Weights of a small transformer language model.
Size: width 224, 4 heads of 64, MLP 576 SwiGLU, vocabulary 3671, 7.84M parameters.
Architecture: RMSNorm after each block, no biases in attention or MLP, untied embeddings.
Training: a variant of Muon for these matrices, 489M tokens, 3730 steps.
Each number is 500 + 40 x the weight over its row's rms, rounded and kept within 0 to 999. Layers, rows and columns count from 0. Numbers have three digits each. The size before them is the row's rms in percent of the matrix's.

# up: layer 7 MLP up, 576x224, rms 0.186, rows 260-334, columns 112-167
# down: layer 7 MLP down (transposed), 576x224, rms 0.165, rows 260-334, columns 112-167
# gate: layer 7 MLP gate, 576x224, rms 0.181, rows 261-335, columns 112-167
up260 096:515442498441452484568535506468412516458478535477544514517513540572456577523470531569570535500503508463493468525550543611476564496459553468502500470471541499481461556545
down260 097:549460576569487528496359461454490554491508463450546478432423480483496476471489507447407505554455471491517482512444509527553485526470474402576440521512537499484504445547
gate261 097:453468511550513454521523491438552469464498555495495475418481571553478515444504417557565469485515541528484525449454554503553502462483592538503497526533485493490516543492
up261 091:534489503526469532595560554497525517551503450470535498484530511487486475481422498506528504420467503523439472441444528468473433473542549485501523453509554521505506572507
down261 093:517461484555552472441469567545498508564545526486548530449595523485468519448516551509455485578503439469485556528430448561499567590457476428502485435505445479530451493489
gate262 096:504576510474458459575495473583487550454443469466537492498483477502507502440487554405515541518507444517506502531472490536546516486566544523538469490526382494504500455501
up262 093:580439509477412536515451496495413496463461512435494522551574471462496458486607524461464456483500478491487517522505540478551441484533511551528459458447509536524425396508
down262 096:485503443527517490499544437495501545486426562533472524578522502527571481475429529496561491554528505530519519480497490512464556499468495495487546465482433477502473488497
gate263 102:462456466507537436474532541490515455442457522414536501570516549541514494514499503510514490524518531461516501458518437442520479584500488479561544489491508505582496469536
up263 100:502453537575525491521415495558514581550504367532525518515566550519441568477562554442497502520480488493481527517447502514513491519477496457579573465513428500520419438488
down263 103:515528452438530510526527494450492513445464510491509467497518449533483495549589458529582495500420472447535543516547595425536537521464473453525477561466468528457467408511
gate264 100:546546460486494468526519514581464437496503448520547500536548528510523599456448426509509520508486474513564546461514472539536486535547504504435442406530457484414532614448
up264 098:522470535502556500550452465398454459444515500470475519513480547508572494536556464497546519424487497522460447548518563450482547507490516520554485442560481551539469410491
down264 101:470437470530553461446475484561527534497411502436452458456509472561500513567456464530483522475486516533459491455473494515472534431497500427527485514515518503501576439477
gate265 104:428528498556458436507438483464456518517475454484459530535533569480525529539515443423432488452485461409394498476452522513504540523485473461548520510556507508494450517518
up265 105:530536461506512523490514498541554468535549550582510530492507475553524498544439464485476460525496513527545550511479457545530517483539457490553511457477522412522451521494
down265 099:488456575566457462508444525488484416545506431514490557492479538435529512487531523523521550538490482472552481472462480561489440466515535525491493410531515560474552479546
gate266 097:416476452490424479495500453580540448504539474441532503432523519493503543575527481473527479521524551465523492487397540486483524555497503529498603463421483513444537510431
up266 093:466522535466451491500497548492476502464469551562517541457588546533565472519504530529533509498556546519462521523484511497498503483496525483590456487499541515549496461555
down266 095:496437428538465483497421486531572480489562464547535441457461493512444432507471484470521444515506485520481568539509416498488500602489551420530458487482485465476490530505
gate267 100:507600515520535461551544481489450609502507438569504499462470461526530575523494470406495512485427458390523525513535490511553533531507495461517462448473501522499501514544
up267 102:527490519540471517536445486449592531455518560515516508528533522505508502493481489470489561545466493487469541487436582571570473526515536553450515457477492484496514557497
down267 101:606550543477482462522481455503576410552483459511569502527442471514493522454466566475544472430508504537504443564514543535528523467518490545452459523519537483490471496443
gate268 099:441495489543520489554439482453523443522478413410533424497441516466534552490478497562519499512537548499510512476505485425485522491503466545493448531511546479470498442562
up268 105:514510490515467488497425485490499581578552519480494498429530493533514484431418523579525453518505484467502465517550514461506589553472475458483509485500446420499489528479
down268 104:529545532469497467407485518546450484444479536522480547482556551465507530522628458489574501530430491469530510478443467560532505515492510545496507499435484534510498446560
gate269 106:460560486519579584529514458504526526449525533572476564531535525530482518497455513432499522479576506555541582531528513462499590498542522430542505431522569504481491522517
up269 105:472518514464515569485512491525538417555439491527556518445484510538467518460512489509547500590591494526533498512539449497491495545493454509478462555530545518505494526532
down269 105:490505552496546434506538472527542511506446451474436508495568484517535559526472497432469436527524500598531552444565494442522530486477533511486532595509561527474543484572
gate270 095:491453402500526470478524514524537526514488553598470466485538473581491510498573494522510450476514537535552543487476543517515510517424462548463537542489460528478533547531
up270 098:470513466561428477527430481602548490467488436552510505534511474498527555541464504535443546439539485464530440544512574506523491552495475513518546446442511454567578475509
down270 095:379450539432468498481555530468512455532539552549522504509461494477457428524496558534525459525487490568500549469509413550451469494557559543479513476525466523479436497519
gate271 098:566551475535551469491591483515532469466474470478491498546508533511548524516481518490447471453509579503510483492492485487487522564522587508449456584552520547473523549529
up271 107:449478505452391549514499514589430513458569476555553469448535436557525523488500473564522553506524542545484563551573573525498508503544512535470458538534478441502592521446
down271 102:527485522510471509460453536449476539513494494420485508552523550493447453563552497536517516524507590462448449461517481492515517430464496632428509495480585539535539526470
gate272 095:468464445507524559512549567487503486447446540510524478495485476487513553536550452475506528440480501486481519504455522541524479538513520492488421469430479521484499477497
up272 094:466500476492395435530499530530554493491566548549483511568543546492434502506570480548531493506483527491518517453539527493501513405453463468580506500507505469534512490472
down272 097:479501496501551505498478508504551505574475383460539504503500444551527555531418532504511566510458472483534535546522542489462509536534549530439470553496447570491512555500
gate273 098:504550472460471489478485531570531509505437479547476459466476458525461480470453500458481516510501425529456474570522509494527557501601516528490535523555466552510499514510
up273 096:445507488459473501522433442530495548517500514505557466557550438391553447512530456476570483442440497425482518481485453503568530451552530448506502457416489529551519469416
down273 097:508497498490465461515512495443507481469428552511561423481494425487457526511444435499456516513532437517442461486490564466559497496535481515554527485466552468498492519540
gate274 101:447472465537504483455559484473548492456448588577536427538504503475452487451422477482491533556503538469491462542446459504498522484554554511455513470488510515465494527524
up274 100:469541409469519469515506494538526480469461566553468508536536460507503524540468438466494534542527495505553526512526505485574505477488406490525470489454516478428500549507
down274 099:508563514521419517437471539519499445474539580515496469577539499481476559477506485461477471421550523532499579502615580509510525506525523522518495430487483544518480505465
gate275 098:489489535498565573489534472473565510508584519466562508482536527485526515458541491473505531485470423531546504507485443530486537466493439458503495462533502595516532432509
up275 098:483526526486468521466529442515461502535506444502483581489467534472428509594554481523444561492473541465497592528588476500490498496482538536504436523543444542525525450531
down275 102:483564463464498442570489486544507468482427478454470444488510485450509518427538475490532493493512517486496522518504453577499534492550471535521456466481470408469441466533
gate276 102:485576466550500442575482536533499545500458492491557521512519603484552483522404498575443495582475500533483546535483479477488512543588543478502507455497500507515519537507
up276 103:495497419493407477512583535446570493518479518468516456459585476513522479543480582523495491558513544505530543544556452417462552486420551475510505448489515496457491455522
down276 100:575488485531506519458563527526511471521441501547507473544554544518503620487504491524575596513473478441480518497478519510421520526527500539566514437533432435478574542497
gate277 097:533479428464492426490441474507416511475530478528437491517447570507504475517510557458483383497454446454526460489541440519612488507489461534456562438543497529482504446504
up277 099:515459504576399449528467530493484550532511489467500491501523484445600581474534564497476468583506499499515448465516469509499527529545501524471521480560516491561480398487
down277 098:506535417424551464502487525491514442470471476510535489545541568501538504519395445550508498478541524491459495518537582533453513495512467466471467437469591556485494539520
gate278 097:500543481469461592501543488517531530543576533508568480460500479515426527565507473503497541561474552372534510519521501505398593493472477488459500548488496507468573487514
up278 098:507473514448520504485517482468517479510534499542565529545494496500601498502455514485428489550481539461568466488547458506547488504449483551537489391449492500472493394481
down278 091:479549467479482551457550586515448385532491535510494470508523455472548439536465526498458542438475519535567429477472506402470560492480502512542456538507504518524536515501
gate279 100:403535517463458534475513509523544489550540405470474498446506539444496528471481561549432498603531518480408444545553521536469460481531470468503502519517557469530467501514
up279 104:551494488532504489524530518585501477606542442511490437482564473492479559476449484506509356431488516488575516502484521543560571486512539508528510554526460502536439463493
down279 101:489559501522483509515528461485519486390499470528575537511575495519522487559429512478499429472551493533467485533450533536467432497536506485461435501510526484567503498527
gate280 099:447582465499517523519485516555523408551481460500495476475510476557483511486518438503498457487523474447488522554495477499503511539495562479537557473470389492511488559537
up280 101:428470462549520492532462499417480496460497428534509496450452494505495468500497490525523575509479457506495467523564496484513561466457522480485509473492442517517483506526
down280 104:521558507480438544506505500491444502539526457519545533491527524563559580566504528462558473478572477466558476491527518563477481469489475479521481471492543546469452518500
gate281 115:516500570588458460499510479493498515526444547419495502521463508580481528518432476535446447560570541473540569565494490490479524494466554479473450493483547485522517497499
up281 110:526514430556496480489460510467527505472453490498545522497563456485522562396474464460504562486436516516493569509484437530481512531559505485516526477530498422517501520522
down281 107:499489436461545395448506513498504481451526466529521506494536524570532461472569488478509508421501488494511428475429514472471524525484478504532412537487479490471497490532
gate282 099:512492479542539583438502483618488463522506491439564552462474503421517457520491463470532491503473495565514498558519529557528549509555448521484472522493588539444520483537
up282 099:537450520522519424480511470457482503530532523494572450428531498490499441480556494424554551395527522513509455529473530495473600464505499550500450497494447540492504440500
down282 099:558450476494510531535499470486534568513510527434522560488541448393438456512451526535511520482397546568501486514498516566406448448536491501508535490445537481496524504534
gate283 097:468437417461453468499560497483574499527425481582457490526559509546535468462503550508518545466550503548531474502530523569548513420527538467491442467490461569565551565438
up283 099:539559537470482480554497474530505474475483555587456546474497468509477426483481472480523522519484537457501463496469513565446534533492519515591546407548467472542581510491
down283 097:447511533519472550447563498494535515518468516420485490448521484534455595509455517473478434526474479506530467523538490468521527492489424553495400506518520484497450468558
gate284 099:461474520483431506520383510456582458514482501429455496486506496474471447482498486557492469466485518503503522498505454475487475477477607485466544540535491396549524490505
up284 098:447521486453476489499451515516505549427427514557440534510467536509553486548476566562550453535523497517548482548471533505529540551492471458490446522485518500555510504486
down284 099:475461463520474443466550451503481487515456495470485489567544460537438564465573436467520526557515474496489452455519486489518484505513451480483481441441511473503548513520
gate285 098:512507514514469459555540506544522504595531591529448441555535530468467499468473478541536461491468577448527472531510506524439460529574541462508524490499470570531558493514
up285 095:524454517445439538528453495500480526541454485522544456527501489578538501456490444467485489468486530484513513474587506482479486541528490521531465532594470494441464527478
down285 097:549455482518507449475492494528483508503510511538537459510473488503509568493478528412542535508568562486534492526504530543463468537482555544482522526514513464519357413441
gate286 103:511513493533502527514418522518485446555487494448455453478498537474502614431471527572450514499456589481488501479502477514372471514545496468502554429477459443489471502452
up286 101:492519526514399577517481465535549509459512527537520478494512468409537471528569490522511508526484470437520504527504488529444501484508557496475484514489441512501561558494
down286 100:529547551486514428543542516451449419512541532518449559479447601520448532512554493494514567451482498495529479479432471499498493515491509472574510425518513561443448558457
gate287 100:457482486549538520467520527554433544512516437551561487534494465454435444469447470495507484472536542462572525515516435564487426560437517512448503478604499482490492504527
up287 095:547402505462568483493483477485502560465526487479428526517476512524485485440514520599493476504513465588548511505454435591474526480481460567503481497501446510489521468495
down287 090:567476484482495509479472533508524541493469456521466438560557446470537518485552480469488498523498506571567529566413471497479555500513526616482502504478525485438549537576
gate288 100:556462536504538539549463501469507454563494543541514493557455507499452523475526508474517492493618523469529469573487450449543470504569422489527539461543473490540522515425
up288 098:460558496515542553520425544499519476457516542538479547460438531576491570537495464537441470476539489521575500495462504496497567504477464498495495564501584493454505545477
down288 099:514520471446519501485445496511551514593499476510432525511502549464545454421526468430482469479436429516524436474527512517558561428508464543525549500483491527486532391462
gate289 102:457496425451565498454453459433496498547544485506504492466495491512522404497527546475409475535507431529533438462422538429537571496457462467499495510435483516471509556484
up289 100:475457455471600481458498490469536526516505555518467471561550536464487467514545532512503447538484488541525410497458465497463553506437550514476405476518502504477490583482
down289 102:484457500535501549475455492445464475497525538465443551492512509509550480523530543506403512539539512594589428563509468410537549471498400477456462493491466517534478522540
gate290 101:501491521482505512539517533523517459517492473511504509431483513486457517478454576469434516535471542535472464429581524480454478506536504481551503519528510570528459461492
up290 099:446506458431453548611467513526455431487488426470503502520528455509495517470521477485472527479519453534491537502508484442513546481496477518511515535527450486559498553480
down290 099:534492497527544483429412440525503510464500503504522549450520531555481519510476497464563545447528503512479513546517504483511547503513553488583459509478560465477505539558
gate291 101:491484544620504580437529458571564471539530542565466466483517526536439591564486515511486525498471479492523555451449499452490505492476507506483512526466456549569582537539
up291 100:469402487442417505471436540508494563522449457439458502601477478504552523521504419431475498448480468426517495507485521478517522481504569487541473455462462474430509489512
down291 098:474529469479453479605418552521413546524464505468465547424418519538536405516544538545527460463525534459520516532537516534497491589484523476521500484523494475454554420480
gate292 094:502461494478466501566488501562395440481474468467533517486529560440558471383410451556505533496539495475583547521517495562480503475496407520542498502494529508574503494533
up292 095:430467462480527497515402525483455485445497480485492541482471494496497500443504516529451515497467486496485479506523492414484480491560536484575482526519457513518524471556
down292 097:521525417549577409566561470480486431498528532465511536505507428526472431545521416552562548489476474520539531490517450534519502506455486527494487470460453474436482480386
gate293 091:510487447409450520513483491495484510481462506530469457464452539545523462491533456429446445491486522540555461507549480559499603521492437516491575473526489503496479508542
up293 093:497498513587487552570527524497509589448442477410498453484481513435473499454567497414467398546475455518515497432503417473527627527426445502516510581491433474440437480584
down293 097:539454492456491476504505457591437502513471531589589429556522496529518559516493500512556512445552542422537500495543489507516491392541473539446532399571518542456487502535
gate294 101:498528467475495494541523579482462449458427517487495525529521509508494435522491555428499541433513473560488504549508538529494474480522549495494454542465567499478459520534
up294 100:369512478481570465550477506451457546500496476440513506537455482484484475510528509518525514551439453526463563501505531476515424433466402483499538528528500526538506561456
down294 097:514530531562476478534450451566457485515524488516447499454572456513462528495520591453486465498504553444478432496552428522588479546510504538535489463390449494440485536555
gate295 099:515478502522478487461470461494533464597466429540537532450496535618539461449484517509446491446520519481593521489510517453490474459541458485459436492461499501439493495565
up295 099:466496478614462534438391522467486545461457494480447468537517602465518495542486515461500512531510487522490585477540502519538567508508475408532474506481474526497510495466
down295 103:501497529557495495527510530520518498465520496490503483420496502489548420567542567487494524549439500527527515569468496484515489439492475491483536454501487478490524481540
gate296 110:430471490444519543477589527418451516491483531514496544487493447515548491545504520430402494490486491406486450450564505449503514463524445474524528519496570484456504479484
up296 105:558482495531467546474402442519487572584486480535462462476533539543510420473486516510536486547470493500481517538491490486494488495480498514454577481547466544475527561437
down296 107:564515466572467495497471488572571591474507473464483457526524508567480541508423515501531547486494512584495518457533523526523523607468492412473538540493450528491542502549
gate297 100:526467478491498487525545507576521478477550514535456547539515608497517462476517576495456518517462588452559575467437509482487481546510498467541479495501538574516523495483
up297 102:479467554471535449448488446478557509569455494577440520510497441470447439525476560530480426497398534460546530500472550542434526495488519548525445476559522605505478421511
down297 094:583490518578493446480497547492506479539598471502527509563492498457554498460460484481450473478520474534485546428520561563542482507478540529506592471509547586493493467492
gate298 099:480592501464547491560499497468537530545493473493550528509507507488484493537453546461478486475452564519505509499473493480538496541528461477449486550520477478486591494515
up298 104:501464472492485488486499527489507486460555513565524488489510411512481478466549580470495551516532491469459475542536487446537511591470542515443494452471530522475507488550
down298 103:493518491505487492532499510507436486447495562494528457536487490476461557507483477496440461467436490495543421506481459435526529499539468529462506550467505466527554517507
gate299 103:486556496416443451419468500463550528501503517536487462484558488503482490510495507451406452367478476465557519466474554461517474491514469487460497511512502526545518503567
up299 101:572394488486530523539550483428463500574464509543518526515539494482540494495533497448523491431420533418498550397464504525567574476479465483613501482491494412540446523490
down299 107:467501487501501551517477508496514483508477488497451472486427480444541509481437519503584575526418457490499461555449527509454522529449530498494543530530438500561499446525
gate300 102:495520437464519429568446451499479538510532496493538516514455453456564509528494483471495466495466493493514520539479545520408491453592576490615438423550480496467472518489
up300 102:515477541485481514518497543443456469393478455508559508493450480505456537441425515650500499510512457481574491483546477509485435522549516523464468529528443422460503513472
down300 103:497559564479559521456457463559445485468514487527509507537393492558529491524430446590508438465501520483403482502481476515534499474477529471509481553552592468527506507514
gate301 104:447491437458474458422469444524525580469528500511511454457520533442509524498534525495437525527456490498467469532525539492601481490523437517519479469462538510542495535463
up301 101:417467444524457538524489511451543544456450572445431493496516411466447463515511458551561512532529573435501487527462533460546486500547464541565477503415482473554546438564
down301 104:490519495455484472516470465497525485480478505539471509514531541512580586532525511534460481513560532501478476595402480429510546464501494542491454536508540479430565517467
gate302 101:507453480492459455487481445497513488489481546563527353519527415517395509463531523477509514454457527488539504554473572438492495532470435464515542553479537460475454557467
up302 098:462420478550543480499530501507520511449517497497517491459465491473469462479470478497510571499488479506541499552479447439499452517489502507530475513469511509531485464478
down302 099:553468504473474525453496551552476484469469467487538516481511544492557487456495494558509500552575443475594586502566541555473482522513502481443443490575517487476498438462
gate303 105:501504458540468433501558548580513456490501502586541502534550519505477593441482459511494458462512475521580511545559521536485557503485538461518494529528543530492526497447
up303 103:498573529508544494479446539500475606528516469522538432554521445476434474518520485462528489505509462506482528566566542542526476541405464525447503478517511465495454495471
down303 106:473460527481547528481563461513406483515527458426468510487578508456501552480531473496550474508487512481491553440465493510458562493525531488493504527516519580533559566519
gate304 101:505473466511408471471490459496433486514539509448443509466514471549477543459467473518514523545532511371545493509432500534557606525521575506543435501501501481472491514509
up304 102:487458467481447475515491539526492470526464522507486475550512526525543523500581469442460489487523505543430470496555525453532460500454496510495481471471542564545521482464
down304 105:574422471513454550473573432492494510505487482527490523540462477499564551531482544480506573476478513521553499504500541479447486409510480509511523566505470483520505549558
gate305 102:500491543450411433532526509545482471494506510498533557560494529480498451502483503539455507552550437482496441498463552560536556561480572537574458472515570486558502520524
up305 097:559451526490485503552503472507479492433494541527451522411469510452501494418481492451503521500465485527421524541464492529499438473510535506532472495466504444513490478477
down305 102:496543423474482504512528517517534497515538514516505459518420535537496527528454562461524486478503470562452475506422493473506508504502505509485515526541529485489508566447
gate306 102:501558492468560499488500501498526516521460523459524531530516484485544555498485399491452502602358482495500515494536536496516492497506456548529449509532447573564528473466
up306 102:500557484555489475429502479497454493508509459518489490504500497472472495425504441503492484447526429548598479470494511505469562497470471488525450475424524513533571560468
down306 097:501436462561469460440524421486453491470504581485493480478540499456440447528492473509531435474435533504457499563508481530609472548541530457508470500483466486523440533477
gate307 095:578532450558445456477503514465534569488537422517475492505549444522464481547512524403483541468428501534489566481511476530490490470515452534478523542454565505525520479505
up307 096:483491548555474481529537492515492577505525521502511506533524581489500509503504554449450451506499473483559519467405513494483517458571484526457553512425444504472433526536
down307 099:504519507483497464650509477439478494577501573465426457494435430407571546513471496562473483552467495462526440469500488492483510462504499518502511505528530503503565596515
gate308 101:409528455509517515528477487472510537500552570538531504515483531548433469499484568496453486579589477472552467504556491479489443444542520452474476511516499548515498575505
up308 109:598485486539493441479502499477507504445475489457474488559497506435444538535478488563503512569464498519486526559480541553455475514569418530496542551487485465503540519518
down308 107:422501560503575481453524529524508475516521487499523559505536537531463525506493531476513507584544516461550475441512477465562503494519572544546510502540401514518490455514
gate309 104:567514433459504430514575558490539470475490546500444507494467460450467501521484499442501533513509486490504535469517492430568515404506548515507475496442518523511546524556
up309 103:502448471466519435616457492553546492463434494413421527518551552500495478430463465517471460493540470441450510510457562510481445480535530527557486469522429470502571467456
down309 102:472549562478567527494517487481421508518511490459452537482502488535494500543514552502492472507457505458522508451450519510503490452467401426513490473544514567434520514547
gate310 094:535456469525504469475488460454570509483537516523520533492515489514506506484470461515505442522523479497512433454532509475471519530510445488478413483455535515505554491525
up310 095:485498482488520486531554475484520426488488498551462478504537478534549535500479479503557426486511532501487463587440562471513467540516579443461527517453475514477525477428
down310 097:517483611481466488549438439508523547479493499498531499565463413498472503557501495481542533454518449484469516521599472482459453469544476500511562505512520560503506463553
gate311 099:506500522475526475485480517552532540588588513504546563541435544556536530522553523545526527504548491452523449518529523527478482507485515530468480486575522551489567500549
up311 098:447556483432492507480487515553552549556621458577428449593480487527457518559557486460473572494478511555494599472512471450506580534486407486490499478533562456486549495499
down311 099:536408464462472530564518453528521509464472428469556483481472536444481523464539482517503475526501535491541550490496530469488556526430510531467430519457463395542477545483
gate312 105:476446482529500514508500496427468512502518526472505509544556497488485434478509468539487508546418503526465487470486506529582554501433434478464521542508558499459527490534
up312 104:418477501420467569510432534398453479540459519524456513480526547514484500528478524531533517539548515451518540463464532501509554526497522500488502464544511563479479502502
down312 102:494565460524537538548523478546496510497507425517499456521493463388475538519524426531508513504567494489535496442482545436514610487474520507535379534519539466539472554486
gate313 099:553512500506510498542475457519536528489471501496522481495476497430512549460460459553482482502556629441428457553504484465514548556529559493487494445523526486449496523507
up313 100:578554504510564490477500425569475461449545472473463570504530477610562457546492517476538537520591559528491504516495430458524599480483513512480446512483517508569518533545
down313 098:535471498486464507472476516483479493479564429499566563602579543428563498509492543458569487545526460456546520514459504563581553538532465534540457532517472577549526476438
gate314 100:478496458477521488550488487553531507489415456452508548461398498484477447508467507581562429477452539456511494450512446471477572491565455466481529521503530491491452425455
up314 096:492568572478466506572517433526442547534557453495509507488558484594507507569597461505504439514530529558471490539503514513559460508536472514581484437474538495470495445533
down314 098:595480519469471504458497580480476471461435494529559499486522545540552528521454387576512491511551482438484461446561506479478529526464543516519488486475538523473446469467
gate315 100:523482477478538493407424511466489552512536482456465517492565409488426497540488604513474579527472503512517540496487436479445516426538524516623463442446547510516524467550
up315 104:504478529501558544516503461516470556459502421411484549505497453521432528501530459511512475511528480484543477439557416541437455509506475491469571554531470595466493539428
down315 102:526445526462428545494534547525501487544524490544497483464500561451505448469475511536532486513522571539478544521520498480494512583414442396515500567471480437552594507529
gate316 099:531440469440429525409415459498474457509498610513458520497439578526516498493469567574501441479508447401484515472454448486486559513542486534493502496533557505542515467533
up316 099:453447459528512559482485527472565505519478572450499487448502435555444559397505569541494497441495453487498532415463453478494545428492451478412495431485540547578560511516
down316 100:500495467469505503467409510417508510508496515470500458492437547497510523458437624509491514508434523444542549430519514471512445510434474516508548468480472450506481533480
gate317 101:516494517502479478532462495459416405523558513479466512513482503540545492564486532463523493559464444564503504568534569538519576450604493466511527518482545469455514440506
up317 102:562468451493567438504498424511412463502482551456485466459470462588462491524540529515441487537474439532504496435452554474386470517480518487488544533519542439493472522579
down317 103:389519570512539497507453507402490508472503412494518562502451588476564497534491594501472546463473553476526548465469528497542440459522510572565540504598511513542515541485
gate318 090:532512490517464453506468565474476561438455503519501575482506465531538516457496487531453512469547416509508492491481403464497481486554459503471548468410483547421538499480
up318 095:516479503501493565508526485440493527501435510454426510489473536568481489528500539577580479463542500582537479580486490561498494501430521488505543559498531516496436522462
down318 095:430522503473549510555536509572536480513480495475587511508510545528439459423506437459449508569475573510499545498464467547442547393528538470504451429485474528528505533525
gate319 096:437495478534514484427543514551531510458507516511519537528526505427543532492496456497499423569513404468503503533437406525484550569458537514446543516499532498475418516494
up319 094:493598512520580483462496508471543600501412443470491462530468544482566497485504576485549522403523504500432562423513470491481532559562458485553504469503465484532512470518
down319 097:533405507517457498583419533438540447552492531541563448476446482464446459420513482490483463485521562575500458492527479513544465498506512531588511494545495507542528489450
gate320 104:515530528463474469528514528514493501517499460500469496349498483506488481482475485379551511578507488502514483496504445521557487502491534482490570473507441545518572522515
up320 105:512521519473534503471486451497546546507442417525566492463499504523402510504502561452449467466516520490453505561448513474425544485484518512425473479487552458496531508441
down320 099:509520460587515499468570527528416468491592501472425591525492488486503464522503435492553541491563497499466563477510466538520552538499496416512540550440473489496477546523
gate321 095:527477533591535521515531386528526492392511476524485490495492562510492463514485450519546580547527491490521509452510474489535494509531495494543566513540501501437499478515
up321 097:473547573406504522490419519563543474563536449539474549477447485433467480526508487562498552483508495480508483519486502487473447480530534453476492454543562465501489531472
down321 092:531510456488451476463441473560518469535506397598423458481542550535502572497569545498445489481513533581527484481511514500483520462522484472451541443503507467584466531431
gate322 101:462455492410536454474469435470482631536481453453461444595445542488503552497515579456509530578539545513490449466454472504502525521507513500538524517467475475480492487460
up322 107:501470465495491484521462528543443490544477519480423497529502510559441443493449448440542534513560535456456526455478439462474524511499445479520444503516544505494476486436
down322 105:492496504488422539521574451512494515519484493485496547533539553441488488564512437480483482474494515493479499513525467489511510534487560511541500564513560485430437516455
gate323 094:598518475477517470537493526419515458492491455518501494527496517433531443469402456500454436503457524468515608498503573533455460477552468468537503460505506442484547510447
up323 091:469570535555586511538520498506449550513478417519466510501488457473536483535459562511557472544544503488573546558513531488507458528422516476547451439476509471479563475496
down323 091:564485453535533424577458469521525462460475573542565522511506513547513458456487440457534551417445521478486423516492513406549475534561494439516562489476462493493572533472
gate324 101:560436502551477442442527532508514477518405450503487454521556539438545508493498549531371511494520513511442506491465533517456521489480459506416503508486538472492521469521
up324 100:516494538526506433547502504474550528500466564512473504521528515470522499489470556526463550461525454501450490475533483462487450440515441461437501531494564469523515510571
down324 097:418506489588424519488419543527433547503576520456477464508482530472469595522543447520459481511494539502557420461482561491516488536510493609574498603465471473457474509441
gate325 100:471495511430446479545474520576490452553490417454529551507502526442460436542416469452474510532490486538518432480520494458526551563472470519530413511487554523512507562485
up325 099:458428467452493575471541500493583473461425543447525455471442522610456489508486484496522462491569489523499443537484505495537492570522502462492434541451412522486477500444
down325 097:546537460534487522525509492480518491451521488512497546522501599458552488476526451366513486474452497441455502563514552564512481466515479414519531542580457556511475495528
gate326 112:594513478469440489515540434547566461488487450449547526493485494514556465527512514484474515525573493473539502559487475457517578533492595538517452435549540470568509398435
up326 117:509544474475541524506499509467473505462565561444437580535494550446499518436533532460482517442513493473532557512497540531485495541490455433474463521473541492451447578489
down326 114:504492537525535512504465515469479518487553499475495498494491472455511453517533479490499498451454457536429529476490476577499478396502453387467514554510447524474508549515
gate327 101:536457485553482529505508510453477542469503529459533463520449446460408474495446454534530520505444367508552486543450548471530538504511493507519566521476487497470507450545
up327 096:514478508478465570450427457488524499509524517503478489509459503583500522549437470460520536474527556534534466519486539502482483482471520517460535543500526522492498522522
down327 103:569461499473543452484578473571512479496403518508551517458453501509496494457521515597444474479514567488480533518492462514439497525453565467514518471508432457519468578446
gate328 101:499561526463527513472503374557526511493408487485502554445479545543499473553499530485442499461507473478554548446551489485525473459450443525456536528519524532511419442531
up328 104:483492497562513492527475532486461492496525546489511516534514458518474491433582477460477460497566485483382425509515484529459517519435502453445560468516538468482514528520
down328 101:482517419541511570509497469513515532573501510504521455517421543498434518475512535620490593492533442505519502505457510432534547490549540562504510465512458481491539510564
gate329 098:533465465494484482472445566563467499486491465474512489540453425536479474443533575462497506551432477457524517518554431617503548525464512489473513523491478456451562487457
up329 098:513458544430497527405517521509516573467488446510551508493486490511449479523431451430493555481451457516497508534494501483417493505469475492475489561510512472510561484431
down329 100:484488527479516533509467448492491508528493568499474532513531448510516450456488456490499549521592484447449470553488473531569453530421487494464588531552558474531511460521
gate330 099:516458487431477483467515487487543530501502515428556588495502497490576522497530474601528562493487508457476494563492489515490521496484530512541517485536467444505505477508
up330 102:549458456502501473542572532470523489474488479576535489530473531505560453497413567472541528497452435517528496511433514412511511567498488491566505512553527567529474486445
down330 094:570483504511453602508488466471474547525456493471492581464515522463461525427483474492522521416515579470586491541480475448534442448526472311440508549502459534464467462429
gate331 099:463527512537533462488469483521472508492507490429485476462554479493444508400467523508465451492565415460551539557543509530531431466474462500501453555501514591534487478529
up331 100:463465492544406483522532453469481484514538444492467519453510487418550473503531575504512447503490503491486473523491518473500535448463514488475470501504463592521534507508
down331 099:463575441585508483472563518531472525444461533491485536481514492481549403445482497380487485472525521562484494520578528526482554459489501483506495538477523525501543552538
gate332 098:510471542546460512472493584504428423521435500498487529470530499548461438515479530482572452513494569499508429516525581488529537428509524483505505487537473495526475503531
up332 103:527470508432471503553529423473508570522535484485536502459494465526530489491482564496525474553462472470532454495471498487511570553526512481465403449527490524448526523500
down332 104:461498554545475428490530463469446442542581429501536517538526513508504522456492587399528490470472495448511521544520537491490453462512510449485530489408516469503496495537
gate333 098:494589520481464481523490525447481573490405454535436446431494506488527486551558531503480458527488475480540394585526513540558562456500406499455480463457602507444472502521
up333 099:502468500563508433589543506454548511463469457506434521572508564515516471470483488544596490510468534515466512497529496543452589561468542512498530486509460453542466516529
down333 101:467505486470449529438478519459530440455519410490452548536478478500473513496535421456541464518513547516466461550509502511451430491491532581492504454539482510488511503460
gate334 099:444481544499416438534449401472583506497504478556490534461531436458532522538583535487484524548527461489566457492516524551481482495505486505438509618422462535522585500500
up334 099:438441416533507471506573515448572493491542482490424513464511478540482545463550505530586452434544459500448523547492484435507537416458490481536560500487490493542495482436
down334 100:403502503384491462523433531548446456465520459453443605467418527471516501462443531472552523552456505450522489521491499524421563513523506463501494443511522539482505444561
gate335 103:506459578550398422432439413531474487553543493444576493477461499474540459515469564485402577514461526533523540514458497494491521525536571504469458484485527434470523469502